Weights of a small GPT-style language model, trained from scratch on English Wikipedia.
Size: 20 layers, width 192, 6 heads of 32, MLP 512 SwiGLU, vocabulary 2878, 9.99M parameters.
Each number is 200 + 20 x the weight over its row's rms, rounded and kept within 0 to 999. Layers, rows and columns count from 0. The size before them is the row's rms in percent of the matrix's.

# layer 11 attention output, 192x192, rms 0.139, rows 0-144, columns 48-95
101,171,241,195,200,190,243,202,190,228,209,166,217,181,195,191,198,160,206,185,174,213,222,150,203,184,203,196,232,214,188,205,216,235,197,177,176,205,209,186,182,183,211,200,196,222,167,196,233
090,195,240,220,225,189,207,224,195,216,207,187,182,195,187,228,236,196,219,236,182,217,181,224,217,197,174,203,168,207,197,205,197,248,170,217,200,202,210,198,214,196,232,187,227,174,202,229,227
109,201,146,196,184,201,174,169,190,226,177,169,170,201,200,213,177,198,196,212,191,160,198,217,204,178,196,210,222,213,223,221,239,195,178,183,240,201,197,216,229,175,180,195,215,216,211,169,185
097,191,208,178,194,204,179,198,214,216,209,171,215,220,215,184,207,222,196,232,223,180,224,207,209,161,239,227,210,170,222,188,240,208,176,233,191,214,223,211,189,176,202,209,215,202,198,195,231
097,203,221,193,211,210,182,171,202,245,187,203,201,204,199,204,146,213,193,148,175,176,207,238,190,215,225,164,219,229,195,223,227,182,208,201,209,212,195,208,212,199,230,199,188,207,194,213,225
097,208,195,199,163,193,213,165,202,211,193,161,242,222,185,181,248,206,187,207,213,171,184,221,191,193,200,221,200,194,174,188,240,208,195,215,204,209,206,168,259,204,192,217,193,198,238,213,224
092,181,212,188,162,212,245,157,180,172,175,224,210,216,158,193,204,225,202,207,190,199,189,219,168,194,176,184,184,216,192,193,187,231,198,229,193,193,200,191,196,174,175,180,194,232,222,203,221
099,250,193,260,202,208,199,178,185,173,202,193,192,201,221,189,194,201,210,198,205,208,199,192,193,170,189,204,183,191,216,205,193,170,199,163,205,228,230,174,172,207,205,211,166,200,214,221,162
102,183,192,173,174,141,230,218,176,201,211,198,229,229,199,223,187,230,183,214,200,170,190,189,229,182,218,216,189,199,217,208,205,202,204,158,205,236,210,208,220,203,191,193,200,180,213,202,208
102,231,208,232,211,220,201,174,180,195,212,161,224,184,196,217,224,216,215,209,200,208,194,218,188,193,164,238,199,206,191,186,238,216,205,177,191,172,196,206,177,192,216,207,203,200,219,222,203
107,155,183,179,195,238,226,167,202,156,169,159,187,213,190,214,187,231,174,227,194,229,228,202,156,191,227,203,195,206,217,181,219,190,213,195,190,201,211,199,170,204,204,206,188,196,189,202,185
097,173,218,173,229,251,210,213,178,193,155,179,237,206,230,213,183,194,184,225,198,235,203,202,200,187,202,192,211,158,203,183,208,224,237,202,196,213,187,180,235,179,198,205,202,206,214,231,209
111,261,182,198,224,194,186,215,218,226,203,239,183,204,202,155,211,176,188,217,229,226,210,198,185,218,210,177,198,242,188,186,200,203,210,161,223,222,208,195,150,226,202,211,195,201,186,171,202
099,186,233,222,187,155,210,226,192,190,197,218,189,207,179,207,197,210,160,199,211,192,197,193,238,176,211,179,210,263,193,231,205,195,211,229,204,156,192,211,216,212,186,183,181,226,225,193,194
096,205,196,224,229,222,177,217,241,186,189,204,195,176,195,211,208,179,247,183,193,190,224,223,187,189,206,200,228,189,208,219,182,243,199,216,227,196,179,211,260,191,167,190,213,195,199,192,195
103,214,166,197,183,159,193,193,204,188,171,192,154,177,184,229,198,192,190,217,207,211,185,196,215,217,233,219,203,173,206,178,230,216,224,213,183,193,206,199,191,190,172,204,212,206,234,230,216
103,209,178,145,198,221,194,171,209,220,231,196,201,189,228,198,245,192,205,181,209,207,181,207,202,186,186,209,191,174,189,212,162,223,242,213,184,183,181,222,189,201,178,211,200,231,201,195,217
096,206,179,223,190,170,199,224,190,190,216,201,201,210,177,202,259,222,210,185,213,199,168,176,187,205,210,196,198,185,209,193,210,180,190,191,228,181,172,217,241,213,205,225,196,209,222,179,200
091,188,222,167,208,181,225,233,184,201,200,201,182,249,231,168,171,150,233,193,201,177,189,226,216,212,219,176,183,188,209,210,170,207,211,214,194,225,215,208,177,172,205,177,150,194,207,226,180
090,180,155,220,232,219,236,241,187,272,185,158,196,195,200,199,241,178,206,222,240,201,165,187,211,191,195,200,207,209,207,203,205,176,179,226,150,202,202,229,189,190,222,169,199,192,217,217,176
106,184,179,199,214,162,185,189,225,191,173,190,193,240,198,159,221,163,195,216,202,195,190,190,227,206,199,226,235,212,190,198,210,198,176,213,189,189,201,157,208,188,160,211,191,210,233,210,218
088,182,162,201,236,224,221,202,186,193,203,210,202,194,182,212,208,205,198,190,179,232,192,189,180,204,189,187,162,212,198,183,199,229,194,183,163,218,211,198,231,176,168,194,222,192,196,172,215
095,184,202,219,171,201,200,232,205,182,199,203,198,181,210,179,214,225,198,235,194,187,209,186,194,188,233,202,194,177,214,148,225,217,207,211,204,197,191,212,237,170,199,205,183,232,186,195,179
100,215,205,192,186,198,200,199,151,225,210,192,250,201,186,186,206,232,177,194,217,183,139,224,206,202,193,214,186,203,195,230,210,186,187,200,211,184,220,202,187,174,219,233,209,221,208,212,200
108,223,237,170,205,198,208,226,202,192,184,186,223,212,184,226,191,206,217,223,188,192,188,207,226,223,191,204,215,204,174,168,176,222,197,188,195,217,182,203,225,224,211,213,197,195,221,198,256
094,203,174,205,196,249,224,159,155,166,204,196,209,227,210,172,185,216,194,179,218,200,197,221,201,222,173,189,177,177,222,183,241,184,203,183,210,168,218,188,199,219,195,221,191,226,220,219,175
095,183,225,199,223,169,192,202,223,197,178,200,211,212,205,176,222,205,222,229,158,216,169,192,203,204,184,229,203,211,171,212,234,209,199,239,184,174,196,208,162,210,203,210,179,158,188,215,177
091,200,185,169,190,176,205,225,198,183,192,208,231,192,233,193,193,211,225,211,217,197,191,150,183,211,206,199,206,210,195,207,197,187,182,212,190,200,147,177,185,220,199,230,225,225,218,196,210
099,216,195,187,214,224,198,234,177,216,173,208,208,182,234,188,225,186,187,195,212,224,195,212,192,207,200,197,213,197,215,184,220,202,210,213,176,176,204,207,193,169,185,192,193,229,189,207,205
105,222,232,199,227,202,205,210,191,183,221,224,212,211,192,222,198,229,198,185,163,198,215,221,188,179,171,205,195,197,192,210,204,191,181,189,203,212,229,180,224,188,186,166,200,194,185,166,226
100,225,196,215,213,197,188,170,194,214,221,214,215,239,242,199,222,194,196,192,204,250,207,196,223,164,177,185,198,204,213,194,207,200,200,211,201,176,190,187,236,229,207,174,216,228,223,175,186
106,212,228,214,179,225,189,196,170,200,181,260,210,195,178,185,211,170,234,162,201,217,182,204,192,222,201,200,216,249,233,179,228,220,175,193,208,209,222,177,195,191,234,212,183,235,242,217,210
098,202,221,226,187,179,182,183,224,214,198,183,244,232,189,193,162,220,203,169,174,202,180,218,218,201,169,200,209,209,195,196,200,177,182,246,172,232,190,205,211,194,226,181,164,181,210,166,219
105,216,233,205,163,213,213,184,223,200,197,177,194,165,170,189,139,197,204,204,170,184,205,181,248,194,188,201,168,223,181,212,184,204,201,206,182,217,168,231,193,199,211,219,194,202,181,199,197
094,192,177,214,196,205,203,174,209,160,210,204,171,212,177,158,214,204,166,191,204,195,202,232,210,189,196,181,181,220,198,227,262,188,196,210,176,229,220,206,182,225,222,204,235,173,208,220,201
093,194,167,208,241,177,177,192,220,196,219,213,147,227,219,190,200,178,247,217,208,197,212,194,216,202,184,199,199,215,198,188,198,192,223,191,210,176,212,187,240,200,193,209,198,203,192,169,198
099,191,193,193,235,200,192,168,165,187,161,220,211,183,187,213,181,217,194,204,167,210,208,242,184,213,183,184,239,191,194,206,213,211,200,220,185,214,174,199,220,186,200,197,209,184,194,191,220
098,225,193,199,227,248,208,166,218,195,189,208,187,169,242,172,194,202,198,246,217,210,169,182,228,192,184,185,199,196,177,226,194,218,183,203,160,204,203,194,197,185,178,193,206,189,212,205,217
107,175,181,195,189,207,172,179,203,179,221,191,161,168,207,207,181,219,161,188,155,200,212,237,195,203,208,189,149,191,160,237,239,172,217,206,196,200,194,151,205,194,212,181,199,182,204,199,175
116,182,175,173,195,247,187,221,182,175,214,202,186,207,159,213,163,198,191,182,192,187,205,182,221,244,219,193,218,189,188,193,209,183,226,178,203,177,164,209,220,193,207,194,191,232,202,201,221
090,201,208,172,236,204,208,159,197,205,230,222,190,198,191,217,173,205,189,186,171,213,219,180,191,210,192,224,178,194,192,231,202,186,209,215,185,219,176,191,187,182,213,205,185,239,180,244,235
105,229,234,203,169,195,209,191,180,218,215,200,223,202,216,194,235,200,215,238,200,225,206,193,219,170,204,211,214,216,199,192,190,198,202,199,201,228,201,220,207,187,252,192,213,216,224,237,219
097,217,243,164,226,185,186,220,213,204,197,174,203,199,186,159,186,214,206,191,221,181,168,180,185,198,191,195,208,212,215,213,222,179,221,221,227,238,193,170,192,207,199,238,219,218,201,205,237
100,247,174,192,236,219,195,181,219,179,186,176,216,169,235,231,178,204,218,220,186,195,161,233,222,202,218,216,229,206,207,219,188,215,212,234,192,225,197,220,191,177,236,204,198,210,159,219,203
096,147,186,222,216,189,184,210,206,173,220,189,201,236,171,177,235,201,191,172,209,184,206,227,190,178,180,193,213,183,184,205,171,234,187,179,240,175,213,195,218,247,173,232,201,204,193,203,206
093,161,224,193,210,199,222,221,183,160,201,205,202,229,225,214,208,231,179,201,185,198,214,162,212,201,222,214,182,196,203,188,198,203,175,206,234,182,217,181,213,203,194,211,195,198,204,220,204
110,206,168,210,213,225,211,204,186,189,190,223,197,220,189,244,211,178,136,228,192,180,218,170,220,186,199,195,194,225,180,216,182,212,178,154,246,189,189,185,191,201,216,220,214,178,209,195,172
105,168,177,212,185,189,187,215,203,232,174,183,210,203,186,232,183,195,208,170,220,165,209,209,185,204,216,223,198,210,182,215,190,205,225,206,207,192,182,181,197,187,209,195,172,171,203,210,211
093,165,199,205,183,184,211,235,215,171,184,178,211,196,201,193,162,201,183,190,188,200,174,239,216,184,216,214,207,237,228,183,214,229,196,180,195,214,177,178,218,182,205,177,176,170,190,190,182
112,173,153,188,186,184,226,207,176,156,174,228,220,186,222,178,206,221,202,191,210,191,207,181,203,206,200,201,193,234,188,238,184,179,184,205,180,208,176,193,162,193,200,214,193,201,211,187,177
097,225,212,212,243,194,197,192,145,199,209,221,178,198,212,192,202,208,200,212,214,153,206,195,185,202,161,196,199,202,179,207,188,200,188,226,198,182,190,198,194,217,200,207,202,222,213,243,205
111,241,222,209,217,215,202,179,211,197,190,234,182,191,201,251,227,198,202,207,206,229,204,217,177,239,178,167,237,212,205,163,184,191,204,209,199,215,200,198,181,196,186,218,241,162,197,233,196
103,210,201,208,181,175,204,202,203,229,223,208,194,183,186,186,171,188,186,187,206,239,214,206,205,202,230,235,222,204,176,191,165,224,231,188,186,231,198,198,197,212,199,212,194,179,199,221,204
106,202,199,162,220,210,206,172,209,192,193,200,176,161,182,254,167,200,228,202,166,194,212,229,201,206,222,181,213,172,198,213,202,221,181,197,233,195,199,207,186,192,178,199,191,204,199,180,203
105,183,216,197,206,182,187,222,187,208,224,177,201,179,195,225,209,219,205,190,213,212,200,222,201,221,219,200,218,194,202,183,219,212,210,196,207,189,205,198,228,207,177,181,181,182,233,228,203
103,182,220,191,219,169,193,203,172,200,203,205,189,184,195,240,178,223,162,194,190,186,212,223,211,203,198,210,202,194,178,183,182,226,224,222,170,184,206,207,191,217,176,193,183,159,185,217,191
103,232,211,193,210,192,153,142,209,211,204,187,190,149,219,213,208,184,199,199,195,186,207,214,194,211,188,228,199,238,190,204,207,207,238,200,203,181,216,205,189,199,199,177,207,196,193,182,229
097,182,182,200,194,211,167,221,202,186,200,240,189,175,195,207,164,199,186,164,197,195,208,186,181,191,176,229,181,200,202,200,194,250,209,183,193,194,199,208,221,211,205,190,170,231,210,194,207
106,164,175,218,170,225,243,209,226,166,213,221,211,182,195,194,189,221,201,174,191,177,193,192,210,207,221,214,164,220,193,237,168,208,215,190,218,174,231,191,180,199,191,191,191,161,160,190,202
103,223,190,189,164,251,225,165,170,182,195,201,199,194,195,209,201,156,203,218,223,186,210,185,230,206,197,175,201,197,211,190,195,201,215,180,167,196,189,205,194,198,251,177,225,210,252,227,199
095,191,188,217,186,201,238,169,211,220,187,211,155,199,226,228,246,223,185,223,207,198,176,235,198,202,223,187,199,230,189,213,195,226,175,185,179,197,163,193,221,207,212,213,227,188,195,198,223
094,193,207,222,213,155,196,194,188,183,190,189,232,191,197,217,207,176,194,216,198,225,180,162,202,231,230,214,221,205,196,175,191,182,157,173,168,184,208,151,181,211,182,229,197,155,225,204,199
100,174,178,217,195,212,209,181,184,167,195,191,251,226,254,223,185,210,202,186,217,200,222,196,198,194,231,190,171,225,186,227,195,214,197,187,231,171,169,184,200,207,201,222,244,199,238,172,226
107,174,191,187,207,205,173,209,202,234,219,147,181,174,220,184,176,201,190,202,208,189,185,181,190,221,212,207,201,159,191,236,210,197,204,229,190,207,177,201,188,230,207,211,207,230,190,182,211
095,207,176,199,216,215,171,204,198,206,213,186,172,195,217,201,232,204,214,193,172,200,173,193,151,212,198,178,221,179,230,189,208,223,180,220,210,210,214,191,196,206,198,179,219,216,214,213,185
095,200,195,241,189,225,208,214,167,185,183,188,189,202,263,191,191,190,196,238,190,192,208,181,222,208,194,165,162,195,220,194,216,168,174,190,210,235,185,197,188,162,201,229,216,184,188,181,196
100,202,238,206,199,183,212,218,208,182,207,171,204,213,184,207,220,203,221,230,246,216,241,189,169,224,207,212,176,197,194,200,217,188,203,174,189,220,190,171,201,202,199,200,218,186,185,191,225
105,225,203,206,227,207,221,192,179,178,221,170,227,205,208,226,233,199,208,201,218,218,182,207,191,230,206,198,195,224,232,196,177,213,201,192,216,226,239,175,194,197,192,221,226,191,192,221,194
095,195,226,217,159,197,184,226,198,193,213,200,180,212,237,191,182,250,198,184,186,203,191,198,214,214,227,187,201,165,191,188,200,178,177,190,219,210,191,231,234,210,200,225,176,198,216,193,200
098,222,202,206,207,223,214,208,208,196,173,201,188,216,185,196,197,207,233,208,153,234,214,197,176,226,212,214,170,218,190,216,174,205,179,188,239,165,239,192,186,204,199,170,236,208,210,216,199
088,192,202,206,193,176,173,229,232,221,204,204,242,198,190,213,172,241,189,172,194,214,204,198,214,198,229,198,193,240,199,220,218,229,181,209,190,175,194,199,238,184,195,214,216,179,240,207,234
083,221,196,175,208,237,195,243,208,201,185,216,182,192,211,199,207,191,217,249,206,213,221,212,212,190,182,214,200,192,183,216,209,160,172,234,178,209,226,223,204,196,206,213,212,206,211,196,215
103,215,186,219,183,194,210,191,161,205,158,185,196,212,208,203,205,212,231,174,231,179,143,153,180,198,207,210,179,230,217,250,191,213,223,197,211,184,137,228,183,177,183,219,180,216,210,195,223
090,205,177,165,204,188,207,206,220,191,204,233,224,165,211,192,182,205,191,143,213,182,194,235,173,197,176,166,212,176,216,230,188,199,180,195,211,183,148,201,210,235,195,222,220,224,180,169,220
099,184,179,177,154,171,173,165,209,183,198,205,200,215,154,201,215,188,174,186,176,218,210,225,186,213,226,229,204,222,221,203,251,166,194,198,206,184,161,189,198,217,212,179,223,199,211,203,172
095,215,162,209,196,173,204,192,202,203,207,201,213,211,166,224,167,200,186,209,204,231,177,185,190,194,242,239,197,157,187,208,194,184,186,164,197,191,189,189,198,185,185,161,197,209,192,189,180
104,194,186,182,184,210,192,196,227,165,219,213,250,212,222,200,183,231,192,190,188,223,225,172,200,177,185,190,171,236,221,208,207,224,168,180,194,202,187,197,191,176,223,193,207,182,214,198,225
105,206,188,162,195,193,199,200,213,205,153,219,185,179,221,218,184,210,206,203,157,193,200,162,212,214,181,205,187,173,204,197,194,198,196,181,198,211,198,213,181,214,177,219,239,203,232,213,188
092,249,189,218,204,218,174,199,187,195,201,201,209,214,217,192,193,178,206,182,195,175,185,184,210,181,246,218,228,190,208,223,193,220,185,197,194,209,214,207,258,207,207,216,197,219,152,171,201
102,210,187,198,235,217,170,210,235,172,205,162,169,210,234,198,211,203,195,176,212,210,215,192,199,201,197,179,139,201,200,207,185,200,215,231,229,189,221,202,215,208,200,223,183,152,199,223,199
104,167,195,197,165,181,216,186,161,212,205,226,161,187,197,194,202,221,180,170,220,218,191,212,183,184,231,206,180,132,219,211,198,226,193,178,204,211,215,202,196,189,212,207,203,185,149,177,213
106,243,233,215,163,206,206,201,168,224,173,210,201,202,181,182,165,219,172,234,181,214,202,225,148,202,178,184,190,223,210,195,183,193,196,236,202,204,150,190,207,195,203,210,196,187,188,203,210
100,240,213,202,198,210,217,201,216,177,181,192,189,228,168,193,170,202,217,202,220,208,236,194,206,204,184,219,194,186,204,205,185,168,231,208,188,215,205,216,198,241,234,228,217,231,194,238,168
098,204,183,223,196,178,223,198,171,178,221,220,196,191,205,188,170,204,235,187,178,211,199,144,274,215,211,223,229,190,210,198,216,208,237,191,186,202,212,234,179,206,244,190,193,201,198,207,189
103,203,192,193,177,182,177,239,184,220,183,162,152,173,235,165,206,206,218,194,230,176,173,208,206,187,199,196,254,196,216,206,172,170,196,206,170,222,212,220,213,205,167,227,198,213,190,214,192
099,218,191,193,223,192,207,220,173,222,206,257,197,212,184,169,218,209,260,169,227,202,205,207,206,196,233,212,229,184,195,210,193,228,200,206,210,185,224,225,204,180,206,190,178,214,203,159,190
102,186,205,215,201,168,164,215,191,192,218,174,192,186,180,190,226,225,207,205,195,208,210,213,228,214,233,193,208,157,202,184,178,188,185,205,214,231,193,194,188,212,159,168,172,171,191,215,155
094,243,209,203,181,204,187,200,191,193,220,184,214,204,165,203,196,202,194,154,206,194,186,160,199,199,198,150,214,223,200,148,175,195,186,200,194,183,208,207,215,164,203,209,205,179,213,190,164
090,197,206,201,202,197,222,179,177,173,224,249,209,223,219,249,193,194,214,197,197,187,211,211,174,162,201,215,211,195,194,214,205,210,201,180,171,185,204,211,187,182,185,219,185,203,202,228,235
102,220,211,227,179,195,235,177,226,206,216,204,212,176,201,159,170,211,198,216,208,168,166,190,181,202,227,200,181,197,153,213,177,193,203,215,181,182,177,195,229,203,179,149,250,210,214,201,192
099,208,188,238,244,217,187,206,202,154,227,213,184,178,196,201,183,124,202,185,187,157,202,198,201,234,213,177,210,222,225,192,190,173,193,227,185,226,204,198,194,210,209,229,190,181,184,209,197
096,192,191,182,220,196,188,181,204,189,168,205,192,182,209,210,225,201,182,254,186,205,185,182,184,209,190,181,241,208,199,219,230,217,192,177,215,188,200,163,204,227,167,208,242,212,169,197,193
105,238,231,189,187,205,204,148,218,220,203,218,209,171,209,199,170,204,194,208,206,185,224,178,194,202,191,177,202,173,218,196,198,179,157,188,203,219,189,195,179,199,171,176,211,223,216,202,212
096,206,206,148,151,187,187,227,274,186,213,186,223,237,206,207,190,194,187,221,161,221,195,176,186,208,187,206,204,229,180,174,191,216,206,194,205,202,233,205,211,213,195,192,200,203,226,228,197
094,184,232,197,182,218,178,193,187,229,177,228,227,200,186,200,190,200,174,225,241,231,192,186,173,197,202,183,193,153,198,187,194,209,231,177,225,196,228,179,196,203,230,188,195,200,221,245,197
104,199,218,223,201,184,212,235,197,194,169,208,166,184,195,179,229,200,214,194,242,185,219,210,219,213,183,215,233,226,223,170,210,176,180,203,191,178,186,216,211,201,178,184,181,192,208,185,176
096,197,161,194,211,202,197,189,192,186,150,219,191,193,209,223,186,183,217,218,206,166,213,202,183,191,188,191,233,213,211,181,209,174,207,192,190,191,211,193,226,162,222,193,196,167,204,174,209
104,199,243,208,226,194,194,188,208,224,233,191,232,208,205,205,190,206,220,166,181,222,177,190,209,200,198,202,215,209,183,172,185,213,217,195,154,143,220,206,229,228,195,215,186,224,200,212,200
111,194,160,229,180,183,217,229,145,217,193,253,233,208,217,206,214,204,198,213,169,220,204,186,216,229,241,223,170,220,238,248,240,216,203,177,179,207,215,225,222,178,231,204,214,213,186,168,195
102,180,192,209,198,187,207,191,203,247,199,183,203,201,196,213,194,217,222,177,175,183,181,197,203,196,174,203,205,173,234,165,190,206,158,197,191,164,201,188,203,204,242,173,212,170,242,242,198
100,220,190,177,202,208,201,220,174,186,228,218,201,201,195,197,212,177,196,203,201,213,177,190,192,208,210,168,155,210,195,233,181,214,178,216,224,225,187,171,195,188,190,208,193,225,175,200,216
102,209,179,250,225,185,185,180,241,228,191,191,166,202,207,217,198,221,207,192,198,223,228,225,225,202,260,178,197,156,170,204,200,168,180,212,188,184,207,168,242,212,215,181,216,195,187,199,209
099,216,206,197,198,219,162,198,195,165,199,226,233,179,195,203,168,226,200,181,177,221,241,204,212,193,188,187,188,170,208,177,196,187,175,229,209,225,211,224,226,219,166,175,185,206,206,220,216
096,194,202,228,207,187,218,192,189,188,228,219,219,222,181,193,211,206,218,186,198,190,187,230,203,183,148,196,236,195,215,216,190,184,237,217,205,190,211,236,208,225,209,195,222,205,194,181,179
125,209,210,238,189,222,204,223,222,186,198,243,232,173,197,221,207,199,162,217,194,200,206,196,168,219,186,204,228,210,207,176,182,228,176,176,213,211,154,235,216,176,239,210,207,203,175,211,158
101,169,183,146,164,194,203,215,215,191,174,204,164,201,232,176,177,205,211,195,197,190,184,213,222,202,189,191,191,225,226,204,199,158,203,210,181,178,178,214,214,211,195,194,149,151,210,220,219
108,182,183,186,269,179,209,172,190,168,180,175,198,196,194,189,203,207,158,198,174,181,183,191,226,192,179,195,200,214,222,186,232,199,199,208,205,195,178,168,204,209,191,222,212,212,180,244,222
101,181,168,199,203,189,164,151,205,172,218,231,219,191,229,152,199,177,213,212,218,229,197,219,200,205,188,205,229,211,181,223,237,176,206,197,156,221,203,195,214,190,227,204,206,208,175,188,184
106,206,223,204,155,248,180,222,211,181,221,189,199,194,173,211,196,195,177,198,182,201,217,188,204,225,182,248,206,186,191,207,184,210,172,176,242,208,216,239,198,224,186,228,178,178,208,228,201
114,207,222,209,176,226,239,224,189,189,222,189,186,199,208,213,204,190,202,226,179,227,207,166,196,188,208,213,199,199,218,223,215,201,212,196,198,185,175,221,202,170,261,189,220,190,224,214,206
111,212,189,194,208,211,203,217,174,226,202,173,183,189,180,216,222,187,200,198,195,188,166,222,220,191,235,209,177,217,196,201,189,235,232,214,179,159,209,209,200,172,202,213,204,201,218,192,222
112,210,228,191,242,188,233,176,206,221,203,200,195,183,191,204,206,199,221,228,168,178,187,203,206,216,187,218,182,222,182,213,180,195,246,183,212,179,186,213,186,201,217,191,187,223,140,175,161
100,202,235,208,187,216,190,205,183,188,205,213,221,199,158,206,227,168,178,204,176,228,199,190,201,233,179,204,201,187,209,200,191,253,202,219,206,196,236,241,248,219,229,221,218,237,221,235,235
105,207,190,163,190,234,228,233,175,205,231,229,239,130,203,231,200,214,188,199,244,194,195,212,200,196,176,171,209,189,225,224,187,212,205,173,204,210,211,189,142,209,207,218,176,199,157,190,194
100,192,218,186,180,180,165,172,219,191,165,213,196,198,173,214,184,228,181,167,221,207,204,224,169,200,191,187,218,198,150,172,182,225,188,192,213,206,171,204,230,173,180,188,227,242,185,208,209
103,214,186,218,204,203,183,182,246,203,218,211,190,189,198,181,202,193,194,210,202,166,188,177,217,224,231,198,243,236,214,211,237,195,181,198,196,217,200,204,207,191,181,195,219,207,218,170,209
090,195,236,216,197,222,193,179,212,221,220,168,182,200,214,210,212,209,157,200,181,193,214,222,190,184,208,214,208,211,183,174,179,200,225,200,205,199,212,183,169,224,198,191,195,185,195,189,184
095,187,183,180,191,210,242,207,196,217,187,218,174,172,187,172,204,223,240,214,187,186,220,210,185,198,213,209,189,176,209,197,204,192,200,233,214,218,195,220,210,210,195,212,217,194,183,207,253
104,236,193,210,185,205,209,189,186,220,224,208,236,190,240,202,231,195,213,213,208,177,211,184,182,224,216,167,186,183,198,192,214,170,207,210,158,227,213,200,175,217,185,180,211,165,186,175,210
116,199,208,208,189,229,200,222,154,197,198,219,189,180,222,204,180,171,198,187,221,183,207,202,228,188,198,205,188,186,211,170,183,235,149,169,196,207,212,222,240,183,178,195,207,165,179,216,191
106,247,209,198,201,197,233,233,181,221,174,241,219,215,194,233,205,205,180,193,196,197,195,181,209,188,211,209,207,196,184,168,175,195,181,205,160,183,213,234,186,223,194,195,191,183,229,235,228
098,233,191,202,183,208,165,193,206,199,211,238,224,190,230,195,200,204,184,212,205,244,226,213,217,227,182,215,208,177,206,204,172,198,231,213,204,190,202,229,191,218,233,206,173,225,218,177,209
100,226,188,206,182,231,185,221,207,255,197,183,222,203,175,198,229,216,218,193,203,165,177,195,181,189,208,182,183,165,183,171,203,186,161,190,207,208,189,207,192,214,217,215,224,236,205,207,218
111,230,198,202,236,230,178,201,198,168,211,201,194,191,221,216,185,173,196,216,244,203,197,190,231,197,215,226,194,181,215,199,230,192,194,198,201,203,200,205,223,189,221,170,208,196,191,229,187
098,216,212,190,248,230,201,207,171,215,223,213,178,213,202,215,157,189,201,208,209,216,184,194,202,231,232,215,216,196,197,198,189,211,201,210,214,194,209,204,180,226,214,215,186,206,174,196,161
108,198,189,183,212,201,188,178,160,219,205,206,215,177,171,196,196,196,194,175,178,206,188,169,212,205,173,184,173,174,202,187,201,185,210,189,202,221,220,193,181,213,214,163,215,205,152,215,194
101,193,170,195,189,196,220,157,204,208,198,209,213,236,212,189,213,212,221,221,210,213,211,243,202,222,195,211,148,228,252,225,190,187,234,207,166,177,223,230,183,179,191,189,173,208,217,217,147
091,216,232,184,178,200,200,174,179,195,213,206,212,184,185,214,151,182,207,209,183,176,190,207,185,201,209,200,161,188,207,188,203,204,208,197,204,185,195,180,207,187,221,159,215,227,228,199,203
092,207,212,185,180,225,167,208,199,194,254,217,170,191,200,164,204,197,201,232,205,218,202,213,205,197,196,190,190,202,171,211,215,235,144,198,199,215,195,219,206,173,199,220,150,187,191,215,202
096,183,202,224,238,184,206,218,232,179,185,200,222,227,198,223,208,194,201,190,209,249,206,207,225,217,219,168,204,181,192,206,176,187,214,153,229,189,210,181,213,205,210,219,169,136,175,208,179
099,194,173,195,248,150,211,202,238,209,179,201,188,193,215,193,182,208,167,195,220,205,185,211,198,194,186,157,207,231,179,224,213,225,215,240,212,195,203,215,216,221,216,221,206,212,206,212,204
114,186,166,189,212,201,208,216,193,195,186,192,203,224,192,162,204,235,181,202,226,191,175,210,189,200,216,182,167,181,161,221,195,207,215,189,174,184,196,188,211,168,193,188,226,221,176,222,224
093,182,187,161,160,257,181,182,213,240,184,204,220,245,191,185,222,210,192,186,202,217,185,205,219,209,206,213,200,174,207,224,188,194,178,226,199,190,163,184,184,212,244,205,190,153,225,218,172
088,211,187,213,204,153,228,201,198,171,187,184,203,210,207,177,176,205,185,201,202,195,206,209,227,201,184,224,175,212,204,210,170,182,185,237,155,196,202,220,204,203,190,204,173,206,221,203,230
098,214,193,206,222,219,161,214,226,201,194,189,188,201,166,210,207,185,221,152,193,205,190,237,190,231,192,207,186,196,192,202,194,182,215,237,234,213,221,183,187,209,213,200,196,191,240,189,179
088,179,214,176,185,190,204,220,199,218,189,173,180,229,207,224,170,155,183,220,201,206,192,201,193,255,182,210,146,259,174,193,216,213,229,210,194,183,171,241,196,190,178,205,204,180,210,190,210
095,207,232,185,234,184,232,196,196,192,185,214,171,192,209,178,185,185,237,188,214,217,187,162,211,206,202,186,218,176,180,191,225,183,178,184,186,211,194,221,206,206,175,217,209,183,193,227,205
084,175,207,231,255,213,178,175,204,187,213,230,208,163,156,208,166,210,205,209,206,174,209,195,194,203,207,187,204,202,191,208,172,209,202,206,193,149,199,175,205,192,217,235,238,170,195,194,216
105,218,205,167,216,227,185,233,204,174,213,212,192,189,173,191,209,198,233,206,205,216,182,225,207,218,189,192,213,204,202,185,207,191,205,167,252,162,195,240,197,205,197,219,221,211,219,192,207
098,213,189,210,198,190,200,206,206,199,170,231,194,210,206,181,180,163,201,221,238,171,185,218,206,202,217,200,236,205,195,200,169,208,215,141,213,208,194,225,223,147,137,156,226,180,181,210,197
108,188,194,190,199,227,228,201,158,170,245,185,174,200,221,226,213,188,223,228,218,196,219,179,160,212,196,195,202,197,179,198,206,235,207,180,186,204,209,224,193,170,209,190,183,231,220,216,171
094,183,228,199,198,221,214,214,187,189,204,204,186,181,212,203,173,192,215,228,216,214,194,191,186,194,206,184,219,191,207,184,172,201,186,242,169,182,216,190,188,214,196,198,194,191,169,256,204
099,172,228,191,188,211,195,210,187,192,208,204,208,207,183,163,207,182,221,229,207,204,175,218,189,183,218,163,213,166,200,182,209,219,187,159,232,217,205,154,195,188,210,206,207,215,215,167,205
104,212,243,183,177,193,221,192,207,184,235,214,223,230,234,216,247,186,199,183,185,200,180,230,202,193,204,172,199,217,187,190,213,203,191,198,213,244,196,191,245,193,242,221,169,210,178,176,207
102,192,206,166,220,226,216,202,174,230,173,220,214,196,202,186,236,149,214,210,186,176,216,142,226,190,178,182,182,202,188,198,214,232,198,166,201,186,224,202,216,209,181,181,220,207,203,141,205